config = dict(
    n_layer=10,
    d_mlp=320,
    positions='rope',
    attn_scale=0.177,
    init_std_up=0.0442,
    optimizer='adamw',
    beta1=0.9,
    weight_decay=0.051,
    warmup_steps=358,
)
Each number is 50 + 15 x the weight over its row's rms, rounded and kept within 0 to 99. Layers, rows and columns count from 0. The size before them is the row's rms in percent of the matrix's.

# up: layer 4 MLP up, 320x128, rms 0.114, rows 220-236, columns 0-63
# down: layer 4 MLP down (transposed), 320x128, rms 0.11, rows 220-235, columns 0-63
# gate: layer 4 MLP gate, 320x128, rms 0.125, rows 221-236, columns 0-63
up220 095:54 65 26 57 43 54 56 45 60 37 61 47 81 74 59 30 34 37 46 51 35 49 37 59 59 75 32 48 42 73 22 41 66 86 63 49 35 52 58 20 60 52 17 78 62 45 31 30 16 37 48 61 32 48 66 38 40 56 43 45 38 21 45 62
down220 100:57 55 99 61 54 64 58 46 23 34 22 41 33 59 69 39 61 61 59 40 28 65 61 34 59 84 42 32 39 60 73 39 42 49 48 75 44 56 42 46 35 53 83 47 30 49 52 71 53 42 77 49 61 51 45 63 51 54 34 43 39 51 36 57
gate221 107:64 62 67 47 38 48 42 24 72 59 63 44 47 35 56 42 28 50 46 57 46 12 28 37 75 69 52 39 20 88 56 63 99 35 52 45 62 39 50 42 64 67 74 79 46 36 36 50 37 46 27 30 17 53 34 64 47 66 44 25 49 63 57 75
up221 106:63 24 41 39 62 56 46 49 62 30 53 45 72 68 42 47 37 65 32 40 35 51 30 65 49 53 48 45 87 60 63 41 41 53 66 32 35 86 56 45 46 34 54 40 44 26 71 38 16 40 68 31 51 83 37 32 56 48 51 53 31 39 51 55
down221 103:48 57 74 32 62 50 10 43 48 51 69 76 84 35 34 58 66 64 32 31 40 35 42 67 28 54 38 50 47 33 65 37 47 39 31 36 49 65 84 71 46 34 57 56 90 43 64 48 57 33 37 30 29 49 23 43 52 28 67 75 52 85 58 62
gate222 099:47 39 53 38 36 63 42 65 51 53 69 57 41 46 39 53 64 39 70 71 61 43 45 68 60 76 54 24 45 61 34 47 32 35 13 64 56 64 50 56 52 60 68 58 46 83 29 39 35 72 65 43 34 61 32 69 46 51 30 20 24 51 56 54
up222 102:86 37 69 46 54 39 54 45 28 51 53 38 44 60 44 58 60 61 54 48 38 15 40 49 64 35 34 54 41 14 83 44 23 46 53 50 46 34 25 55 82 57 44 13 42 66 43 31 62 30 45 51 57 42 56 78 51 67 68 32 59 55 53 20
down222 102:51 68 58 56 62 43 53 52 40 09 66 48 53 73 40 34 47 34 44 33 41 13 85 47 32 75 70 72 61 55 27 63 56 36 68 46 51 47 41 33 63 35 61 46 39 45 50 48 57 25 62 55 55 77 54 43 78 59 43 70 40 48 53 75
gate223 090:61 30 64 57 51 47 25 48 48 59 48 40 75 38 66 79 33 56 44 24 73 55 80 61 64 39 34 49 56 27 75 62 69 33 43 44 78 52 55 43 48 47 38 68 37 53 57 56 48 13 49 65 22 57 73 55 70 46 59 63 61 81 53 67
up223 099:53 53 42 76 54 46 39 46 41 57 45 51 42 72 55 45 60 60 53 38 65 42 46 57 40 62 77 51 65 24 31 47 50 53 55 38 65 62 49 58 41 50 40 29 45 42 49 88 75 56 06 44 67 80 49 37 64 50 53 76 47 51 36 44
down223 100:70 63 44 59 64 63 56 33 46 62 53 68 22 59 22 40 42 61 61 52 32 30 35 52 48 37 63 70 65 37 45 87 38 71 25 50 34 59 65 36 66 55 67 49 70 44 68 47 22 29 60 41 39 59 33 37 54 53 48 41 46 68 49 25
gate224 109:55 72 46 76 57 38 32 46 71 61 79 63 59 70 43 54 69 53 67 52 48 33 36 46 64 57 52 64 24 73 33 59 59 42 34 58 59 56 68 36 50 74 61 40 41 56 23 42 43 49 52 45 30 28 23 64 42 38 65 41 46 57 42 21
up224 107:34 55 59 37 52 50 38 54 47 56 28 62 64 70 54 63 23 65 54 33 42 28 71 47 68 62 34 42 70 41 42 58 38 62 78 42 29 69 55 65 66 35 39 67 18 50 50 57 21 63 55 43 26 31 52 44 50 57 40 46 25 36 43 52
down224 109:43 69 62 35 69 49 57 49 65 19 49 49 61 38 42 37 62 48 45 45 33 49 26 56 62 38 59 48 44 34 63 45 51 51 66 25 52 62 37 98 45 38 45 48 54 50 40 56 68 53 66 26 25 52 47 52 49 69 26 47 58 42 52 68
gate225 095:31 73 42 65 52 81 37 43 57 57 61 66 54 55 44 66 41 43 72 34 56 57 35 71 73 50 56 68 23 73 37 72 84 51 52 40 68 49 23 16 54 47 58 49 66 35 47 52 64 52 58 05 57 66 48 53 26 40 41 21 24 78 50 43
up225 097:34 54 57 50 49 44 28 74 63 45 66 44 49 67 42 36 46 34 12 60 55 45 63 67 64 65 62 39 28 39 40 66 41 48 41 45 52 58 75 55 44 47 44 46 56 52 41 03 49 65 47 33 37 43 30 26 45 66 35 56 33 54 73 84
down225 098:36 51 45 46 25 67 67 38 66 37 60 46 78 38 59 26 53 73 30 42 43 45 42 31 58 54 73 46 81 55 72 35 55 64 59 43 61 48 70 48 50 58 43 56 45 61 67 40 66 45 56 52 49 57 19 42 35 35 50 37 57 71 50 56
gate226 098:56 54 61 42 70 11 58 50 49 61 55 61 51 34 65 19 35 47 72 40 47 70 69 58 53 66 70 48 62 47 40 63 45 51 53 28 59 47 49 57 23 47 54 55 24 26 64 29 64 37 48 64 42 60 55 66 31 23 54 69 41 54 61 35
up226 101:44 55 20 73 74 52 60 38 50 26 41 39 27 56 63 48 48 34 25 38 45 40 56 50 65 53 68 47 67 42 22 71 58 38 38 48 76 75 53 57 83 34 63 42 48 49 49 49 77 51 82 45 43 54 75 39 66 54 65 63 63 56 63 74
down226 101:65 41 38 44 85 25 29 32 47 63 00 63 93 41 59 46 36 65 64 29 57 34 43 37 43 40 63 25 59 48 50 69 56 53 44 51 50 63 51 75 44 55 44 67 74 24 46 30 36 51 34 34 44 51 63 49 48 31 53 38 50 67 50 73
gate227 108:51 43 67 81 48 34 41 67 37 55 41 43 37 74 55 40 44 34 43 48 36 40 61 69 55 59 58 34 63 38 49 45 37 42 54 75 35 67 59 35 58 31 62 60 51 74 25 65 33 42 70 62 64 37 48 18 46 70 59 60 45 68 45 47
up227 110:57 49 68 34 99 10 60 74 72 33 67 32 51 40 58 35 35 35 45 73 46 30 41 36 61 47 62 62 63 69 51 35 36 20 50 31 53 64 48 40 57 36 67 17 49 26 67 56 18 64 22 46 45 59 38 50 47 65 63 47 58 50 56 55
down227 107:40 74 41 48 38 49 72 42 47 43 79 24 34 51 53 63 71 62 52 47 39 43 26 53 63 59 42 29 28 45 30 41 32 48 65 42 45 42 75 65 58 49 36 32 28 25 46 58 48 62 63 36 24 61 64 29 15 70 51 88 33 37 50 29
gate228 108:55 34 51 41 38 41 35 15 44 42 72 39 63 70 41 49 55 57 61 48 52 80 41 34 38 67 53 63 43 49 58 66 36 46 37 63 51 39 55 30 57 50 30 73 49 50 43 80 31 46 76 59 38 47 51 45 58 67 54 65 55 99 38 35
up228 101:59 30 70 31 29 54 53 24 21 54 31 49 50 56 36 56 47 45 72 27 43 47 30 66 44 72 36 71 46 49 24 38 73 72 60 50 41 20 54 58 46 56 48 44 44 79 57 38 43 18 68 48 44 60 46 62 43 28 54 53 25 45 64 48
down228 103:66 34 59 52 64 64 66 31 62 56 64 58 40 62 33 61 49 48 53 59 66 32 40 60 57 47 61 37 21 71 50 69 69 53 41 44 23 22 29 58 40 44 74 60 39 73 54 44 55 43 50 45 07 58 34 56 29 46 63 54 56 38 46 59
gate229 110:58 49 44 74 55 58 37 88 83 77 44 55 62 68 31 48 55 34 60 67 55 38 54 52 75 60 74 83 21 83 37 62 72 40 62 44 70 48 70 51 34 30 54 52 45 34 38 56 46 48 53 47 22 38 47 39 32 71 50 47 45 51 35 38
up229 105:56 55 55 22 36 31 20 69 71 46 51 38 53 49 35 62 55 61 58 49 49 58 51 21 87 57 31 19 75 40 59 45 53 17 61 51 48 63 62 41 21 42 53 53 89 47 63 57 22 29 49 64 59 50 40 44 46 48 42 54 63 53 57 51
down229 107:60 61 52 61 34 31 60 37 70 91 35 45 48 36 59 37 85 50 66 44 57 62 72 27 41 82 55 58 47 32 52 38 41 45 69 42 66 45 62 38 57 30 70 54 44 57 49 42 16 64 61 39 66 79 63 63 38 56 51 51 66 32 58 48
gate230 104:53 57 29 41 74 46 39 57 40 59 54 52 71 57 60 44 50 67 75 25 83 53 00 54 62 86 39 49 61 50 58 70 63 26 41 58 55 51 36 72 62 67 43 38 61 30 57 47 41 43 51 49 57 30 38 40 44 48 63 90 42 50 61 77
up230 101:43 55 53 56 52 55 49 56 52 18 43 33 48 59 21 64 44 51 20 43 46 47 58 36 56 66 51 27 54 47 48 22 53 62 39 16 72 91 60 45 37 49 41 30 43 43 35 44 25 73 28 60 38 32 69 26 52 60 60 53 73 61 61 44
down230 098:38 64 53 51 46 80 44 55 58 47 35 65 39 87 39 52 46 46 40 54 59 59 59 79 45 33 52 10 45 13 57 55 30 59 28 55 47 36 58 49 19 54 53 28 55 51 55 46 72 41 78 66 40 53 42 53 40 30 46 16 40 39 45 21
gate231 103:58 63 70 55 30 33 77 34 33 44 64 52 13 57 35 42 41 36 67 72 36 51 57 48 56 72 43 37 41 49 32 93 45 50 58 52 57 52 37 41 38 52 50 52 52 40 60 35 64 44 60 65 31 60 56 67 43 43 14 42 66 82 36 41
up231 103:64 63 31 53 61 46 51 62 53 60 40 38 48 71 66 48 69 41 27 58 30 29 30 38 48 23 48 37 48 24 27 35 52 70 58 28 71 78 27 41 65 21 18 60 48 54 76 50 70 52 42 40 61 39 49 56 23 56 47 34 62 49 44 49
down231 099:62 39 84 72 41 69 45 53 65 49 76 55 39 50 49 65 50 37 68 29 37 50 32 59 57 27 27 61 59 62 45 60 65 60 89 53 40 40 47 32 28 47 56 49 53 22 31 39 71 60 74 22 31 49 53 33 62 70 42 52 71 41 66 36
gate232 102:82 79 56 69 53 29 44 70 67 39 47 60 24 42 15 55 61 35 50 72 23 20 32 40 78 56 30 71 55 48 56 56 57 26 17 54 46 39 26 21 40 71 73 26 61 62 20 74 43 35 30 61 82 68 48 50 48 58 42 50 52 80 52 45
up232 097:70 48 60 39 57 52 73 36 61 37 53 57 75 23 56 68 48 84 56 49 48 44 59 65 44 42 49 55 59 50 45 49 86 66 44 62 37 58 47 36 31 12 45 48 34 27 46 36 31 70 47 35 63 69 31 64 52 60 93 64 55 17 45 52
down232 098:57 60 70 76 36 47 51 75 45 36 39 60 31 32 61 34 43 51 33 37 39 49 72 48 41 78 50 65 46 53 31 64 58 32 66 38 50 18 88 61 68 61 57 54 41 68 50 45 19 72 38 54 62 57 43 74 39 39 76 47 31 52 38 36
gate233 097:34 53 38 58 51 60 33 41 54 48 64 58 33 44 49 51 29 32 49 65 32 52 54 79 57 70 33 70 37 69 48 69 60 43 47 59 45 45 51 04 22 29 31 59 26 53 05 59 54 53 62 28 29 41 45 74 19 57 48 52 35 69 43 39
up233 096:41 59 62 50 42 34 57 51 56 41 51 44 61 57 66 70 73 37 49 43 93 58 52 38 37 49 44 51 50 67 50 44 46 27 69 43 45 31 49 83 28 73 59 48 38 23 93 64 48 63 24 68 52 70 55 36 68 33 45 70 53 48 70 56
down233 099:44 50 53 62 39 66 36 48 57 68 57 59 26 66 18 75 49 36 41 47 86 40 53 85 45 24 52 42 35 83 51 63 52 32 58 49 36 57 39 46 38 55 38 75 24 25 46 78 51 51 48 54 27 29 75 55 64 45 38 38 66 55 49 73
gate234 091:70 54 74 72 42 15 75 40 58 48 65 43 70 30 48 41 76 37 69 53 26 70 56 71 47 57 71 46 55 38 42 48 31 44 45 20 22 10 75 75 47 43 51 38 56 35 51 28 61 71 58 42 31 35 62 39 51 56 42 74 49 52 51 53
up234 094:23 66 40 37 53 54 51 83 58 33 61 58 41 65 36 62 76 53 26 64 00 53 40 54 51 39 41 64 58 58 58 37 56 67 64 23 23 38 41 35 69 67 32 48 31 09 66 30 75 70 44 15 46 39 55 53 54 69 45 47 58 31 47 60
down234 092:69 41 42 62 55 35 57 65 22 30 65 52 73 37 58 22 50 57 52 54 49 51 59 39 75 44 42 50 76 78 55 23 66 67 70 41 48 37 53 45 62 54 45 48 65 49 57 45 44 59 25 51 48 38 72 27 47 44 60 17 37 74 32 90
gate235 111:53 56 55 55 69 29 19 58 51 36 51 57 50 70 43 44 53 35 61 43 43 27 46 61 45 60 61 35 22 77 63 61 44 37 47 47 72 63 62 43 13 50 30 47 20 56 46 49 29 46 66 55 18 68 57 63 45 56 47 29 43 62 37 24
up235 104:49 26 46 54 46 56 47 64 47 60 29 12 58 32 40 47 21 61 56 54 55 48 47 43 24 59 48 69 58 51 48 32 46 29 46 56 49 64 31 60 58 73 39 40 46 53 60 66 29 47 17 59 41 30 73 46 41 42 66 29 52 56 60 62
down235 103:56 26 65 33 33 51 50 64 84 45 47 65 36 53 18 33 63 34 34 60 37 46 71 31 63 65 59 56 22 63 47 44 57 56 60 51 47 50 35 63 41 40 26 41 45 84 21 78 31 66 59 64 61 44 52 66 51 41 48 38 69 47 61 43
gate236 103:33 63 47 79 43 36 71 69 47 68 35 56 58 45 12 68 64 39 85 60 45 43 34 76 25 50 54 68 47 62 36 53 49 33 44 75 55 31 39 48 40 56 71 24 60 62 15 21 52 71 44 39 42 58 49 73 54 47 61 60 55 34 27 62
up236 104:58 21 45 35 57 40 56 50 44 70 68 57 53 49 62 44 33 24 68 30 53 70 60 42 48 66 36 34 43 44 56 18 56 75 68 54 77 36 43 43 39 58 59 47 53 41 60 42 78 25 48 54 54 53 48 55 53 25 64 49 85 50 50 35